Each number is 500 + 50 x the weight over the matrix's rms, rounded and kept within 0 to 999. Layers, rows and columns count from 0. Numbers have three digits each.

# layer 2 attention output (transposed), 320x320, rms 0.0281, rows 47-63,111-127,174-191,238-255,302-319, columns 128-191
578483554513505493486487459510481494453531541561602479493383451524471478491446508450584517557457514545582437582478436496438448414458449543512526477469474431594487467513497515383487426511482486
461421494520566575546420501465399530446434502468484518472431557431518541511483409435447465597542460687511509477448523416563546507406487500391520480442536496551468511467601477445484422437487577
457495483540447527461410539502437615420517483458535555448484503456458479518548605495441568494477670480502499569421505514421539522451504460484528466479463544521452521544529466497442579475437459
552510472435472535469478527435428459490473451539469512502442504530516503512537536555548440476389445457512485502563554470448507536513441558510561454541553537465485550579569523562541505512464459
523391539494500501503499602564492555516537530476409610462467551615447617458561522527455476556515437463619543427570521443423612488575559523400427532471538513504570492503521438539512429508497441
488543445471539346484480430506469534580474573481526495474468552452483542518468478478504499580553476576545573477431569556543423492493492504477429568464418631447460555479493571497508547531530544
477457481467604491428570565544454568503457429557466586504490480475510486513364547458486426551485495546496486399444541525469545551550587439547527455551510529421523600472495459540459571551493521
506500533542530428562464609510449498425411476504537567620499582399560414485526543460415446436504498455411498439532535551459461554445513440386461531431437548431513443534515498503541537482620479
472527536435570533400473606519442421573491563435533537505487506578477578524558412496456512459474473477459399496549512544495452563458548493531514495500554495498559477525585476495474501559489409
591565440472535425567509515564408566513485502404457537540365506495590509480497447510612413494555501530533518527425550568467580578495462437504412435523499595493576509433560619397522415477469533
494452510570473440554413531516462411497463492504511543555456515479536495536493503514518472573523429432558580525526584488549469452499507541572565435518582420465530561525561469522478471457502599
636501559474443521550531555460420527526546446516392568497493541497544463526537517533468552474486460504509524531503453553432479533561541419473440485502457501490491520567573453440477402521527503
515535592457464537461534515542546495446474420504417548513535522534641489458457510498526442516460529508517483404545469384415406508466586487511496454533504430438555485371491429619516467474480475
467568516542461583497369495536487353421445452505512542440399460472471525470518506514459493496486532449485473496580530528568539496437507488492464561579541533423487576418481467660537472531461455
517505532514556657599520463494438502521505467505534546524552592470485521500535567480566512476471436524527496476461458563498508468545536568500475514531614479547427563472496342485568561412515510
485473509469490578519389482615520353463523460589527550463514518442549487450509507514529485378453435525521531427477470481492470582479536486429579528518537571465490609540670432475482459595472418
498478492502518514493516523542498506487491542502510477468571546508561490470539525538445518554412539535494502475490527520532556523547507447545500534478505485397404410506408518490527509510453554
550558579462597528493420484574397535518518585584697516520328479539424498473478498450548443551469544552592442504483426476564528509455410506534514492527392412504598490535541526471503475449456457
466397511551605479501443513442480532509433483420459501561417532516450602516624440474449555541493544647602525408472527482467516457398446501419538596485559515595471557369491565517510550403505544
523445513501605458377429555536438578484467507497468548461561523459482552395534578404429534456526506537519406548431491450526522572377493622510472413501495486459504494509490449484398563487422480
489443571462552520470470501448475462431544496540523576472462528601475513540542484489494500477443469462510530465533540511545485493536508500500538491509539552473504542542469521453495555491470461
553401477493502482537478522619485526445503490443436661536479511578505545505498575523424528555486519427629522458503500495456491530655562473421383528532601432471627595490473466487497549472499408
518594515510558452480530378466429527542566557510519557455476578425433493488445449556459501560521478578529568541405551492579414475443526530507487564466460611496409555518497606530477709486571555
529446487451538424458507639578547516483438436503493584439489536462346449509392536472503439507472469578497538407491532524557597447574491467464524450506513510441519613474524433478418518509420530
595543611590609426512445597546418494473332506512522570608532511453546461556500558490476427526457518411404463442488613566488515541398463416429480480446418538532481390499495485504513538421533454
545451517501606588489424568533476442442466640362552557491461558561516503568505443453485564438451554510493366436523452564454474531492509486481541519549518489499555545500596417419405481555452407
593564425442497444540557542583458516478480529341417519579435495502557477449458454522609439490632510544550459491461592530496579544410521466447461406464483551492583458413552535488477403410409548
447504510547419464577476500460410398534419541440477525553430521517483501503471523500564461586602480429537609481566622475609526528463462511570559383501547401480493491447583475620489492506542610
574491419474421506513438507437403534496517457490412560535489552457570528455466570553505579469518466557521597583548487433516478544582556353541411493544436495569467550523444460482447376577506454
599512510498591495485537502541490390481586500481419586466524484520600516469405538491523486548416517543519506426495478348420427510409540538518490452568554479483495389459491535454510494455444527
415591484527434536534407494539590373513516506489549514380501418442532471484478516527492588499441475466546418580588556534482555497413492463497425518568509485455524595465393402518544528521404413
505522529586552566551489474558443479515478549571462613548510575458521506375489586554535552382483463470510406454525466609573492572564482540486482454553540482563384550487464346583580555451506542
434504573425552583402422438627486478489536500589605500445503578523526474568444512522507478359502499567506487450460568533392471496533477463474480547532519527422449572481494412432528400529509363
497550460478521551518498532487496496526495572510482495417581414527609439421523501536512520530502550592493512537503434540579520565490448458499544550477520470354446353528395492585606557489507522
485517433592473500513589469475486499505551510522462530525400545445510524463456554470473510525479576482568409489450526426470523476493473429450538467584452519471449453482527502461531508479412566
500521624488569440444497522559485508586508544546637470521407474486469495516454484478536465507536587547600423550453422494521522473453496499494472470468433467508547485539508510425471519439459472
493469498470585449498390533426474486536443494444461555513452526478472609547579463497545555515479477642557541435476500472490552421419467518425551499509556491553490557415539536477498466430485536
486454518582539427378482519503481582463457548473448529482480520440429512410458596499481539492474541480472445518511521461509493547365514586503510433525517454486473529505515464543436560495413508
505537522427521507441532536359401456464552429569477561524452447580588535557538495471538461428490463462499538481541562452483496552486457502523532488471519549438464514508467518559516542443454445
584454473515514482540488548608542514502519463428475556502450533568570558478498500519496463498471527415574529467508538426476550524552505487462393555527542431486619545534503494541503514500496442
575606414482530421504516409476519587539485531499490538447496547453498479486477518525494507488504478550497622513418636489513439478470506543522479564455462583463407577443525556504501571550559545
539531471431570414521548594577474506518387460514430548447472543480425447539381510461451483544547506524494506440481530516568592533543515422514515466507536514451507598425517508567452511538473547
585561526597548449557483623520443478531414510517535554623488544458526436532538492472509434484493548426420451463469639521488557513434436459458501489457406503540524432587582474567441511484544473
535499449473607599484464587526470467467492587432544552501457494568492510567561485462512550446412498493494431439556487507484457513524521473495542526586532465459559549519552448565489513567553490
562567453466528502524508542559483548538471559372480496558430511497509479427518443510572422498546525553540426509430560522465541549434505458508449484527559549466589465414522540462481483423441511
442450458573440528556421465519431412485475572460548522493537510492531495557440551470527504543481470447552586495516596545532483545466480490575543405506555409472485545510562489523474497472531597
528489538514490532505522501492507507530533473527447533534474588475533502481489510544495582519485536511521519524535501458549480529544516427523476466533424497525512507547476476480470513549535503
488487477543531487562515469534508365506539463462494538454501544569608474484433497492592476599452446524483501490501519351466424485409497524517542430506523426493517411455547501594575489533432496
451610473561506540523441478520533432514495492490502505449430441470538495447499469549476556513431510487538480608538568469539556503362459463479442562541518527430505560460517506552510575539425514
452504477580525501519571468523460470501482550573473512509477503465556488469493587525540481444504495455505420482557479587578494553519471564519535503574524425542448574505533370578509541438543550
450518534423519531393419468595476476510558531562561421474507503494506509484479448550574496418452466545510481446517587531422483515503492469499500524517506585440471571507560494525484435541495418
498475472539500513560481551469500512500519563501506497334533444521517462419562539490445540553474487554542530542473495507594512517564448429517588548493524477363461417520407517485582540466481497
434455428533530507485528523507475474394513468523490594521488599491430580513570590482468516492405447472573526496545484444526510502549533391462502465548501513534539581511523532431584483503491513
514462536543507426448488488540469491439533528515645507424364458513470519520439448487524490535518487546593469597436535510475460479451498543412534488501451439598392456529487512367591547433514514
540448534550565559598338544476449541529378567462439497551535489426506589467539457544512499535481530577500508424482561449470580483461489463482551527527482488540544532558536438494526461419474495
546453443543531398475454458473553587485537467449576563490489527494449550520522534576513559463453529507469504518465496555470560483420419503526444524458527547469552519402511456478442510446386434
522508460558474467557491521495431488446461508444521499486436470508516462488464512551604489512469484482511478562496553421488527462495422559502565614513524524488436497583525488616522495494443471
582486484438463460546591521509483519589491508480411545518487530561592552477530469587557440484555518437514511485568464436536581531498458536512527539501496490452531512527603482601520496511437495
522543468557499429606389455540525513466340593425458416411510486452524491460399500507446543562416499469558578450357574507459453471520433599549515575464435580415500533442423547440509488562472479
489473425580511498605514542488393585517381494507454471490479500462520491490360462586480444629495554506533509526454549493499514476583558510526547531524527532480570515489473445567428617507411511
560490438503493454593512540466426431507468462544518602548458499404603455545589504449533371475517562405490419493561579587515482522392470509508479483508506481455505415544552478523479507516588442
520661514431523509490478510526509522494442543483468501570539434571469575540450505478464501465385461465506458383524436491547444546506432417508532528533589449475577590464533504557477573538621490
575564499524567443532493561520442564612450488445472576486429533549544482480389457513640426459461456546516503562388535518490550591506499359529361499563565591432578443496453497422454550492361508
510448469509473553493476558483473412363532578522573542488509528460593519512488535424438510571441515421545506438475601566516416476485502522487541371448469448546508553456493512437511520494490512
538577520468482563530587465524481536622510435580407549492504587531499504494469513554482549490494510481515500565505486473502444540539610408508529501534481546488540484476515393535455461566557526
434560540471493545547483469537554503495419427437418549437523504525508497459559515445535483511486453554506514424483481363448440517425494471587573380458516476409558472370463494619495482477526420
483510521433532464477441411522551401453492485510440538562554495460453497530516535481469481511414436493536521565528521509541484472427522444523438518538543594424571588454587560454560572488526492
453552474516515485487551522461409538447452422512488535536520442576480493466489563442517449419359460486529473505406491576631468502600565565513573579500524434580463571518519409522595496479524499
484577492530480543566569456526482417581567536500450509433558612486460513373515466473586424450487552513488570430452421485441488492507452526498523556577485535489602536467565370567477434531445523
429452577453502472432425507446514461476489515547526499470517479506515519491512543439445567568427491527562505428496440518532477596533595430587451474468494453416449465452436509422546554457561566
498558383577482530539626493496483525456517476539479551490440533448473503466490564406434481487450560480645367476428491409489525470482552432454467460586459517503523454483549503397604465525407583
527494599557574479401471481544474503474523598555647430475383483477438513490432513448571504565507564543635478568495433486460488491458462556519507511462370454541559496576542513434496497458423467
431455484503556480470389509489499516504412474418475538542401551447537615574562443444490565529486548641560484475461535464497546447418437560368500507512561491536458564419544549530518455441495504
555450500570525406407385502543492613448493517446486491455522499437411462402514589431434517457472509508521458572440542498470501525348466636536482442490495421501485512510518456478416548472401496
452480556465513485471502516417469468473549466524510577500481462586568544546547490501553470472503456455509513517554566443584487504505447545475538482528511560473490556520518550482498558454484461
575439499485452471522491545594499498486495488409451625494472533577501561464515526544487479521503517439597536426476475509415492576543550465455408558492533427461594529493489501582507524486543431
543646400528547418510494407495439548574483501498496551469486517473513471491441472531511493535540547554519522519381614542491403441496483512541491560465437621467442586473499534552461674530533544
536486446507597446498557583553510532522407415544492547498427444436422454533376526501477468576524516586485527446559527534574587509586549483476524468529514511419540601460562456432405552546430528
568581594599557420488434599517450525513401492510512592619473525459547448488532547520456374476488523407423441481498596519472524535385451444429500495488413490492542412532544499494458540492535462
475480517441583542430461588515546409540470621396522514494503508562564531580500475457415524447509572525450363487535467560509474542531479505501534527533520520457530521513577405523471500542529472
582540434489531459581551492539444579452460524395446555557453571526504501429491422576612419492578537547578489523420595545493608629445488425495439403528515642453587392426517562459448423467504537
401438501554414507628415450485388401507447520484507565482360477515504469514482512480505531591527488402540609457518630516535472563518485438583556372487573405489536566443574461532491484504541569
580471530441433586525529540452438531483534489518394585506487593468467475456496527551469608502500470551553538541565421464466501549581574356561471454528450519558502524536454454508450388555542462
520550504450544445514577485528516487494574441489457616490559464536639479499442551498536433510462494538473498455493482351480459526404500456524517411528527435446587440435577491504591483547414522
441574451588477531561441459531545399549528473503544530455469388468526484441501485508451491512358500464545438615552568531526551438389512475514409524529518485450522577450441449517503544555450460
518494542561583544565526487531445499515514474597462609553533585474569503449469558560524533401413476495519419497471443581552439498551523558510526479564547465575468601501577332531555616458467570
467555544436515542487453452640478371508573488564545490478502535444511469514460431498541444381470437562491498410439495510392490501493448428460509536591465574450410571509562430496467406526532418
533448423457499508527512543488509533512503544534494509406477472572506426426536557494470533545439546556545499521431486546552557547551520416572544548472542480383467363471321481471597519503442506
# layer 2 attention value, 64x320, rms 0.0332, rows 47-63, columns 128-191
551507479485437509544517474450454542504512487513441513410511519549484584550527447473503471481510503504513524474495487508482456523498517506565551507497536488515547531321518481482508488487518517
504481514507571505508509508527508490461505508463519527461464478521490546477496508518472472513468518510519487493515519514509492512500516440506565513525491548506513478519500412519505525500524492
491539485493478459502540460525533481451501499527437480507464474496526485499505509492508494433502536493466513480536507507493524539502494543577384519480513507503489501498484512408479470514491472
581469495559490510491456497476563472503514521525521604499510448432468413563516479516551480482482568399468476637484451628494502434514487441459590463492521572477394564400538452564483562488478460
489528524506558510495441490508518468522524550489475478434492496521528467459487471501491520519480506482483485508520500496530533516490531533473511531494524508531455512549475520481476509500538514
510468488530456492499476528480496519526507480484517522540545497463551503467490472506535514478519567494509476527502491476556521499531483465461577500526491496485509541502500535527499518511490457
526461532524433584492528524496501495519489462487486505525507515520511548470501512496501477514518559473567490517501530498518471492488482520512492523501482496503460485530526554466498491523500508
525508494504516542527475515486527500540528526488521506524515529536498483519474485478465541505517524494513504494517475501507495478513492532515501495520505510471515535466477479562500484521492489
513501523520534517479492499440503497499470493468558497483437472590486502485506513482560508479479481503479531545522485513551508527471488576487489500502540513514485485456510485560490511494492505
572534480471528529546456564483470507535478480491510522502492482437503493483511527443479512490487432522495453465523509504489494483527521557498520474493485516556473545556504550440495465504477509
529514509516492468480485580508458459512521482498431460526520456502595509480496509530505463455545563517490515556522500502535484506545485461499563497520486483503525546416480492470475477541555562
586555496445539531596474492564487555535516549480483463526466547563413442383512492503473557497488529512501481479505477500546460505508465460475445503478546534506466555588478502428501492495502482
539525501511488500507469491523495479466494560498507489493516437464512480456495484498489493532504548494495529509515519494551566462509542462446482488503493506510522466547481582554494443529510484
563497497564486517465491460495469494477522471517414513558488405504566513491491513486503556420492550506448526497527483521496509466554540539464435475507503488476497514404492552551538465504526496
500512551483526514473461521526515456524505501439524498496512544529556479500497451513522530496511526516526526537520492498489444414496418466505554496514532547484503556500511448545510523494508503
492519515534515491451538490532539456501506499496509483480478534502512449521504512539502542535508471491507521497526536464491530506492525521493459500512460507484478518540507520484489523514507479
526555506469478517519451505507483529495469523504488506514495522442506507481525504456501502484495491514527529398521510481460491491523504563492430484454453527534516466485496434409510472504492517
# layer 2 MLP gate, 832x320, rms 0.0413, rows 0-36, columns 128-191
549530537560483464516417600483468543577445625456523454483433455414504475462428517601564525412550431490506444464484482538564503518472484490501471567536445403514440536583464430423539556537517496
509451522580541460468475495534537484449497559461579480486538495485455401457448523625531474465528455562514534362584583537522466481517477510464500498474466421444446488570413558444529490484592485
516473612485536640468531619522476600529494546470556436462481504503492468477535473500521509488547462422507342470603466455428542511503544492536379554584493451533478520525514491541435483492531558
427540452576563528535468551464560467424532497561494436465523411429463496527440476514450496530520451437549536477551503482470596510544465524448538559543578419506472516506419495479563501484528545
522565555527525560448437494471565593509384544452464429431443451445465459472350430517575598492558392522591501501591578471512506555510540512484475544590568499516445491545496544480451579452552574
457428587523516475451465514398515519521531524461548464392504477465496465501535480527572581533552494520500401472588548409452574494522607518535511487496469395515409451455392502501504485502550578
527495557443519528435483510462486605509474511515481460525426489493495504442449476479559467546509466476512475420551575441410587528465528499453494466531550406526446472520482505433484513509520547
560507455530475538450472537417498596481442580441540468456504479467520463470527414508488512553609462521565476492529523458494518538543508441535445548525495479423474482481415509419517591474552523
470485529527593505507537616476541499484446566546471498425538482472486509556463474590494540454611503564506447379522548410508413559468598592490567587618544501441402399419485489573532622491498480
518420539501558509508389502477474561385450552471573547494481480436511422464460514483526535466574431405521451439505500427497461509529490532548523499540497452535514477586480511531487522498509531
491530520517578504439546468447585576612455494531433467517537429420525512420460355505512509462574495606472449445566529452464456539624542519541535437508568503459553491487464475501422554452580572
479500557475563576467495583516485614444463545520542484478387507539455450462443378536496513446529406598531444507583589480431504602486503536485459512589546388490495468548423541433475562515515500
458475469495536551415479502513491578409432715576519581476419528501455437463445496476518603453581377462680522539563538497404451530481490497518445527587602559413484426546461554473536553530515532
419445590578490548485417523517484520531483498539447496511514430469446544467453481504537463488499449513485451460555526443511477526503536498528434586502460346454523491486448533466441590426589513
497574541521533505445452507492520510338486498585530505523532511544533558514367543551440533444511468445492490530529456534469507474561484453571525563499531504436468596499534448458446564439522566
481569399478538497522542524501549476436486523551532429483439447435458597477489451542464466469508461495503446475493491506502564531511448462471564515565459479452463464521514620451571552480478508
526498504615501555448539584501497497494411511490543510465521493527447486504441497596528442483549478503558471481544537405558516500445471400421506556519471484491491527486537497487440560566542564
492479519460472443391473610573503626548441463511477514522422485533538464452428491473561516594571511535475528471582443375469476538457551456479507593523478440514475516474479510489367515499516528
465547457459483497509520568418480531510465523543519470508520524484471421516468532515478509517593431584551447427513464504434480501449511458517506510532427471498471506606447455444536526549521603
496398454544491496374427547449489508522476552499510383520535453447530452529440499611491492444504535486513459385564555531539542534494499475461477536523514506479533427524470481541446533588530589
488489516470522545429503472462495559480484523495500495529422551430399462543385477500512511516549405553576438505522576480411455567508545487538450579573508465466504448503433533560503530535467509
555515413569504506506468460518620519556390547616455400427420412489411473521424493590493507483537440495601414534584603465534416563518442497420524528568538471524422433529432506431492533608484472
548538530437482500481470465408577582535456590527472557499467462457467532458460560539476574411475424592527531473522515459465473485562518487435430582490448479516471437492503522514539536494504594
530470555518553521465584558494477507397552544481459476494452454485436519518491510487468642604514479513480438463533519450410547460469577546453540440483516423537490435481468527587487531489414481
492451564488480511468469503471575590539472484485605466471518553486422501443493544570594428451524457598505480428539570537507456492497476495547445466575465444437439443552420463496498549465521482
494554581573454523500457475523547570510496507502585439467517521478453411464395510448480521483598433517543546478602567500434488559512521479513468529540527397434477470472417454490481577481541497
565533570563515534472455555478490574479475618551518504461483511481512397419429485547516547506609477494542455467595522487498552554519552522440434544603553488465460504547442538485483531498542515
470522500421502525448464579491554565516447560478532474443509520481455417458435431554534555503620417531492449431525522465492478559565513474482475533547536466456562509493415539463504705552510557
468582530487451510463472445479502558486396464451520446479454568502488418526437455501589495517587455486495502486564591442487468594553564502546444634466460485510438508505521640536511503509549512
493507575531544525423523486492542533535479486489482518480482474527537507412514486525555509553568476511572511524577459457527434532440476461436446486549582482441505469575465528493520526508553525
547507607492598467430573589435451531524492528469592486557440560486458516458529432428587618551533454467538442416567545396474486529485604505497439466533529462529502468526358505515597576519500496
447536431544689646431478510510603489432486558511489508539435528532548569451427541547506431447499503512554537488506463435559514571599527451557518545534468415418472577489515502531465511428563537
576500475531509599488416518493528502508494547463503441548509476472552468398434469553521497520535480531551469459562578473527495541527558436549470519600520469504505462512418482475462526528552490
538493480481503466390502501501574563504454526473562422456453539457451390470444434545491492449571382582490436397487509492465523586543569398494482507581509526484609517525485467445621505509464486
497514533456474486448468516422481606457406531530571505441439528471486370411429416588423503482536468526507466455508548545500439583442481463521515470580479458406502541504497461441521487498545549
499423537512472502498442481439535541513484490472489432470468544383548500525449486530468506559550472583561503450578519505531490538462485507570505545506558462524483504486426525512538605471577518
507536531557522498387483499506525533490505501483552467412522539462402491453421512627525453506541478573411464444623476488499501484581534535498445468493477401521437447541490575503518553450507594
# layer 2 MLP up, 832x320, rms 0.0325, rows 0-35, columns 128-191
537560472538456529591536621511507536538504600416484452530426547480470462446472525510404451501480485487551463531442538522565458535495468523495591549556513412560539451487562421468541483485465480
519555452448408562542505504462508508607479386527434495477454490491581580537537435420416507523471510499497472585452415447468530593505481433481473516536570549528551523422577485499481508519402547
466475596449503517522546610603406554646488503506569380553574510632496579484574589550547428461484486381497422355572487450391538480408521494553397510504446484609575558418558393614427402540524506
478541482482480539505491551522443465465466436572500484428619476514597581506411486475547470534584498430459525517539492410431579451462504449438517483453537526474616473508488372639446457495527492
453469494482482427523469438493503485466505549478488514464493484467472469495521468551559557445471538403405494499510469437465458531545506478523503526488473561550505511594489443481486445518512490
462409600503560493466486566352456562501560504448544511439492542480498498488577480459573585572494542472430385484540569410448634477506606535490484473493469420523389503428466471503464436446611609
435489437412505494440500486522515417445423546518571448592549517456497467567493504479561547458642483504425515501492517468460390484646458478478521487472516585442507532437454557564541545492504485
545525420489456487452477519450440565480467528467535470509558511478506494464573460457484457555561544491531508505445487513505537515510443462560514511431476532390536486484431486433550525466526486
429429561568618540479499574482471427424476512533505513469547416514488514649443487544523523466583541585511455413519577397512481464443592616554590534554590519445412318411424532606539633483474479
478541633586505464544436469547541546447546509468550444470547517532475503464599424445524444523530417427525442461554496495470436535492442467526546518436454530552478520548477535400505532518506486
489478465496421527535428577560450462315486544456587457448405549528469458590462576518497547522514451418540501524488482557537497489376493466454399605576444436488412505556508537490545525524428462
494513526519443497534477527472473402538565452477466495551567444495499506507431563514523483450545503515471554568504509518532434524499498519469515425508522521479534545501431448466538493511512584
448459422461560537363422446533399506362442685671496585576448524497509483418490621410392596516652379387591509529464542549395407570380491431593475508587606479478442387547484538489521486545444434
446488609585530511513406551546485543577577415476412506554549474552400594460517506526567445543428503511412502422522510509534533518533518485558450577480435483479577502475449476518415577402613497
509518500433466525416461487494436504280578497597529484496514467489550490610454524455484561451432532458537484576470418478481529489534430489507570504538496513503525552486540562527536568545445517
526392518491425371491512481426434514514529499525535468528573565568532482576472583509531589504515578475497553514486501503425509502547596474532489495495465558534478579507531383556413531492535529
460524508410534444543455477465566550512580547485486487473453468432514447477462452446475607503530453529493494500510494598393476514573589592574462482549555476481440457512400471476566511396506469
464419517404451424400496588600486581522477412509475528542464471525558544473475551415577526589513606495445547448507378389479464556483474460495555552478470499562532542411533516529392479494487489
607586524511481513612518580489412534489484570532700483406514522564451489390474466448419563573551531524597535419497542432421513474482614513417393554515462428471483566477480494600513466529529568
466321483544470476388377502447482526536534543531460416552521446507560427565493522603510477429460546456488481385511509561523608535491494463469485477514460530487597462498490493586384525598562573
511571470558487471531469550528556451561488500490537472428492443533602487408572461544472542478506573456472451492529475452575545443511499554418499448451504454556449511491544515446508479461579485
422545644404462611527566585370436547381615457330549596567568613519591494516492408468525615542534408539413552373510365479403566447565591479570448542528518491522464549494505433586491533370573605
401478500558551479500534561585447431488546476497574389447491487477521480512496410485516439581555542437448495537493524560530515517456534531546536439529563508505537584472446527491509473491499466
419505534576366411488442510502377487491453462567480618489484405618443622432471605458487479421477537576488516550458566411576491512510467433419492554489512577430451568521586480501641503544502480
535548458537526495480512534470422408426521532494420545537491398462626436531456464489394611504487519410501493559510470429500573549520530505407558548464517526560563559434549562488519475542495558
554377515456541538527445490438521541557492544552573539564437502488588481522584465617517501590394552494502395505486490494568527458560486559455455557499417582511532544511485523550473497431570422
597531520576495471502493512542436503460566560557502544567535537492534392433538510516536504512546505455471504444509465498543569530511511495473503489523536520468529534500437488525471454534478421
550490532610506508510513468473507446487482452514484523520452439480551539518487522462432502440422523515556509570581530503504526491458560554502485507509498474526360464511574444523509337416518472
575451477488573497439467491529474524508528608479499612498510498491483473413560463464415516506367457530522503408504449580486496451427468433505527361540526559460508481503470469501473524526401505
509508459528410519611469566483503487542492529506522483489492549442407485549411508503430511440510445518430470521494556548536522527523556548546428507524429444501465509496525488503414510474458485
437515348526438520514526454517573486466488426442465454479598382489511491455530599580377395366462544445569472550439396440537385584400429542468540504505474504510527414521410588488412443598655506
523544554483666589468451484549556466579436546506479517489544540456518509405524490475503412545524463540573538465481435509631516511489505597444520462578408487545581475527426520427520474531588430
470508553493522407474550571483543556479444492507523560416455490476460519567488480502485580426529442497487541551543499495461518476492471575421471511484560507480454560513543514522505521454461565
542492451466467409413548464535501513505490480487565401440477537480433455490505480508476447464566420548437486392414450501462487552562510376499554463528547581503706524499519421447632439540402453
493403474450447500464472588433504581527520428479537499500493477526560456488482434583454518469532569524444513576468504471512485591470530495511471486534502508458551561535490441487452486505517501
550575474503553542494512510590478497500543527493503532512539412550418489431514494459503552457451535355477525580454530504481538519557575542399446520538483500487477524502562447450458348459433503
# layer 2 MLP down (transposed), 832x320, rms 0.0304, rows 0-35, columns 128-191
431536539427513489512467533511522491579501509497525513515506585506557465422383499495530512434521415508503543456542587391515433377502568528392555570448545460440482618559502459520419473582512525
491474533592574474446511510519481565464522508584548532428467475485489479544460535479525527465526497472562541553462504431542461420521475582468471543480456490475463489583526567469505500548452459
557568516520504564536567463494579523484426545463508492588487391560459534554526408516554536497493524425439495569552439515580492467575462668493482518449464556461562510535457453484410473297461523
560512461568456551638489493453477466459628542473511444485472614494426531463440493316530596540517557593482506513490456504500593444537514607464509501625493479555448470460508373537570403466538494
476478454474499480535470545526388486469503550514496493545463529553475541581541577461546477566465502534535488444568504477518528551509443480516503443500504523490531538526444593499501475533465515
481462436457512473540483476510545446446522528490490482490549426546499562392626432553569463503487508392537519495443490507381492475563459448436465386521496471462547540463434593452500438480512446
550458567495461491525486597469427617472502505526404549443400494522487489424523492408392547519487551499468523552519545522513469471509593601474589509535475441463452425558546584499568444417428421
424536504425424478497520489541532483483512467469470513505476495500488592544524482554510502462432466503481489543490496554497458507454455451494470464493556511526510468465568558527580478471499510
537513561475435437485441417399583455502610435486554450556493417510505528432480549590394462422541518491494560520482398572475508526492455564593405419412458492486491506575483556559616486463442491
495485479455532416480631409469409427493512496506377481392512582562483508379455470476432469568477452481554487411495538460528368502436490457477513523430355515531477563509506512469510536519528465
507524508586476428515467561506515535534470424543558510558557528496439463541471546576510484469524452500520463525542483520525455391512531481447440493542503463456576552533447531540451609448506554
520475459551513491510510460487494538503384463545484559453517477497498510433557535530559454489502552466516471507459481524521482471542598525469545539563529532531481470436468508498428457486523509
547466480499433529561579539437578471641573607454569556618405524402522506409521422295457556387434479371371417540533496375592495432441551447479500517522556539509457541587577474582444678595569588
474576395393553506553554512544524514423456456530489477452483517539594526540522483567562519397476535448572453572431478454543382528477398479493575457515499563517435497529531555535567502582522520
485546549541490518470477479387550514325472433564494487456517487375465546605440437458553529599552494502498531504422418498562538432491393563567575515374523497503536501429510453524492534458545603
633533545515528506501555622482475525545432555464431536443537585499577482493470548395516567558469430535554446555492442485467532529549605653468602464515506494426535550487491584597417461501482530
513479525559496560563487551497479568501457423461481560484495524550409489478509529561554445473490503460570566496519514481579497455468509484534499537537532488513608560481496576448415503528540579
480504484433526397520540491564497498523541469517484481469400509533546517475491471453429520498450563480470467492464459527453606551470458556542537473586469508534495455467531485476452324571555497
481476415600510470590479440499451482464583592430464405614447559544531529605542429507481458489590491491453478520504606600580585482483444511475493463550561517460587595442518580433525544448512449
485588452487450574577496452442518515551394462547408449536566507448466500484512429465538445539512504514537601642438484455587487555517475495510510436567565511553443429427454500474582531380566518
425428553543492529441543524559468436512469488417524534452531507512519454527416515526618471405514499509422492634504502472486470455580557499476487584567509467452536517536500468511570485495436489
495555631494420472633520462456488516546529555510500442543553576508558380463481572505517530525494425437622556538537447568491474449586537562385476554424418605490539498530427474492425550522465463
482486603535426617535426484481435402504580430397479541494507540403466405541445502452474522530561563471520513512541488472445396462492514530360473537634581453453531615435561496528392565548408465
541578524442343354475451560488545651555447588492527559435484433540331654504535574460498460484593555591547507576469538543551543580541430590504533593552412476471531541652462485512482544504516504
528479556525462527482489580517479495466535545496575532464528552593452489445489502506575455492542514562481485481530523526501427483493515507480507468531475418417471463581423484492469510473482541
480587474498595477573517514465423595516433502463479417553468526485460545471573518519486504428554573501519555473514548476450555543480568447490494480559508521519435508558481567538391414534522486
471561532397501509533468467572535495468487532507531490534454605538470560459506515536539480578440509466459457463517528453498550529491472503537594509452431544556451427450524444488576456536532570
507500517478502529463500519524555551520513507469537490520509526475433418491442472508544558471594514486476490509474474487548491535547538517524453508581481544526545544505411532498487561506539507
499558484383457558459492475518514514527450482549493522568471547577479472510521525541510527496580512525508483532517462473488432595534562526569493601517404392489454574502505501523490517484530571
563615461533543514504538448534482481494450514463474540515501484521526452434491540559482514446612543416499420512499448418549477456646526501411529560564471493488565580464446467546467564439541543
363474521452438521580503481511557563559602482504445468450535552490537557551506582490477489449446437572528471480511531506527524490450561499453508577553527445411492453513554522517484503501499430
572570491426604537412517565491525540555499512504482493457485490492638547469465449501512412390441533470492481443446420514540517583653525572534472438442472581412594443523516428527526525493617534
510491503537532583509507560526459497564473459473539449537554513555500481490483526438509471500552498524497490506542560525555438479507539501503470553542462519545530563488438534454457482496522467
481485510372461498510433546602482470510476622476487492502486513398481618525550552576472577613468495390480479420493455615471494455463483514554462472405567503508513558479437447481455503523442517
418484513529496540542476480583554568514563546503423541482472484374510522478556499466554539512377590444486410466485461471504447514536458514432496532440521473452474444521492626577530577551549493
552451490498480525460443538485412524437536451424578522412538542434553557438421418438479627488576510478501505540573502496411520463490580526393501411415540507421481554489453536563576452545412537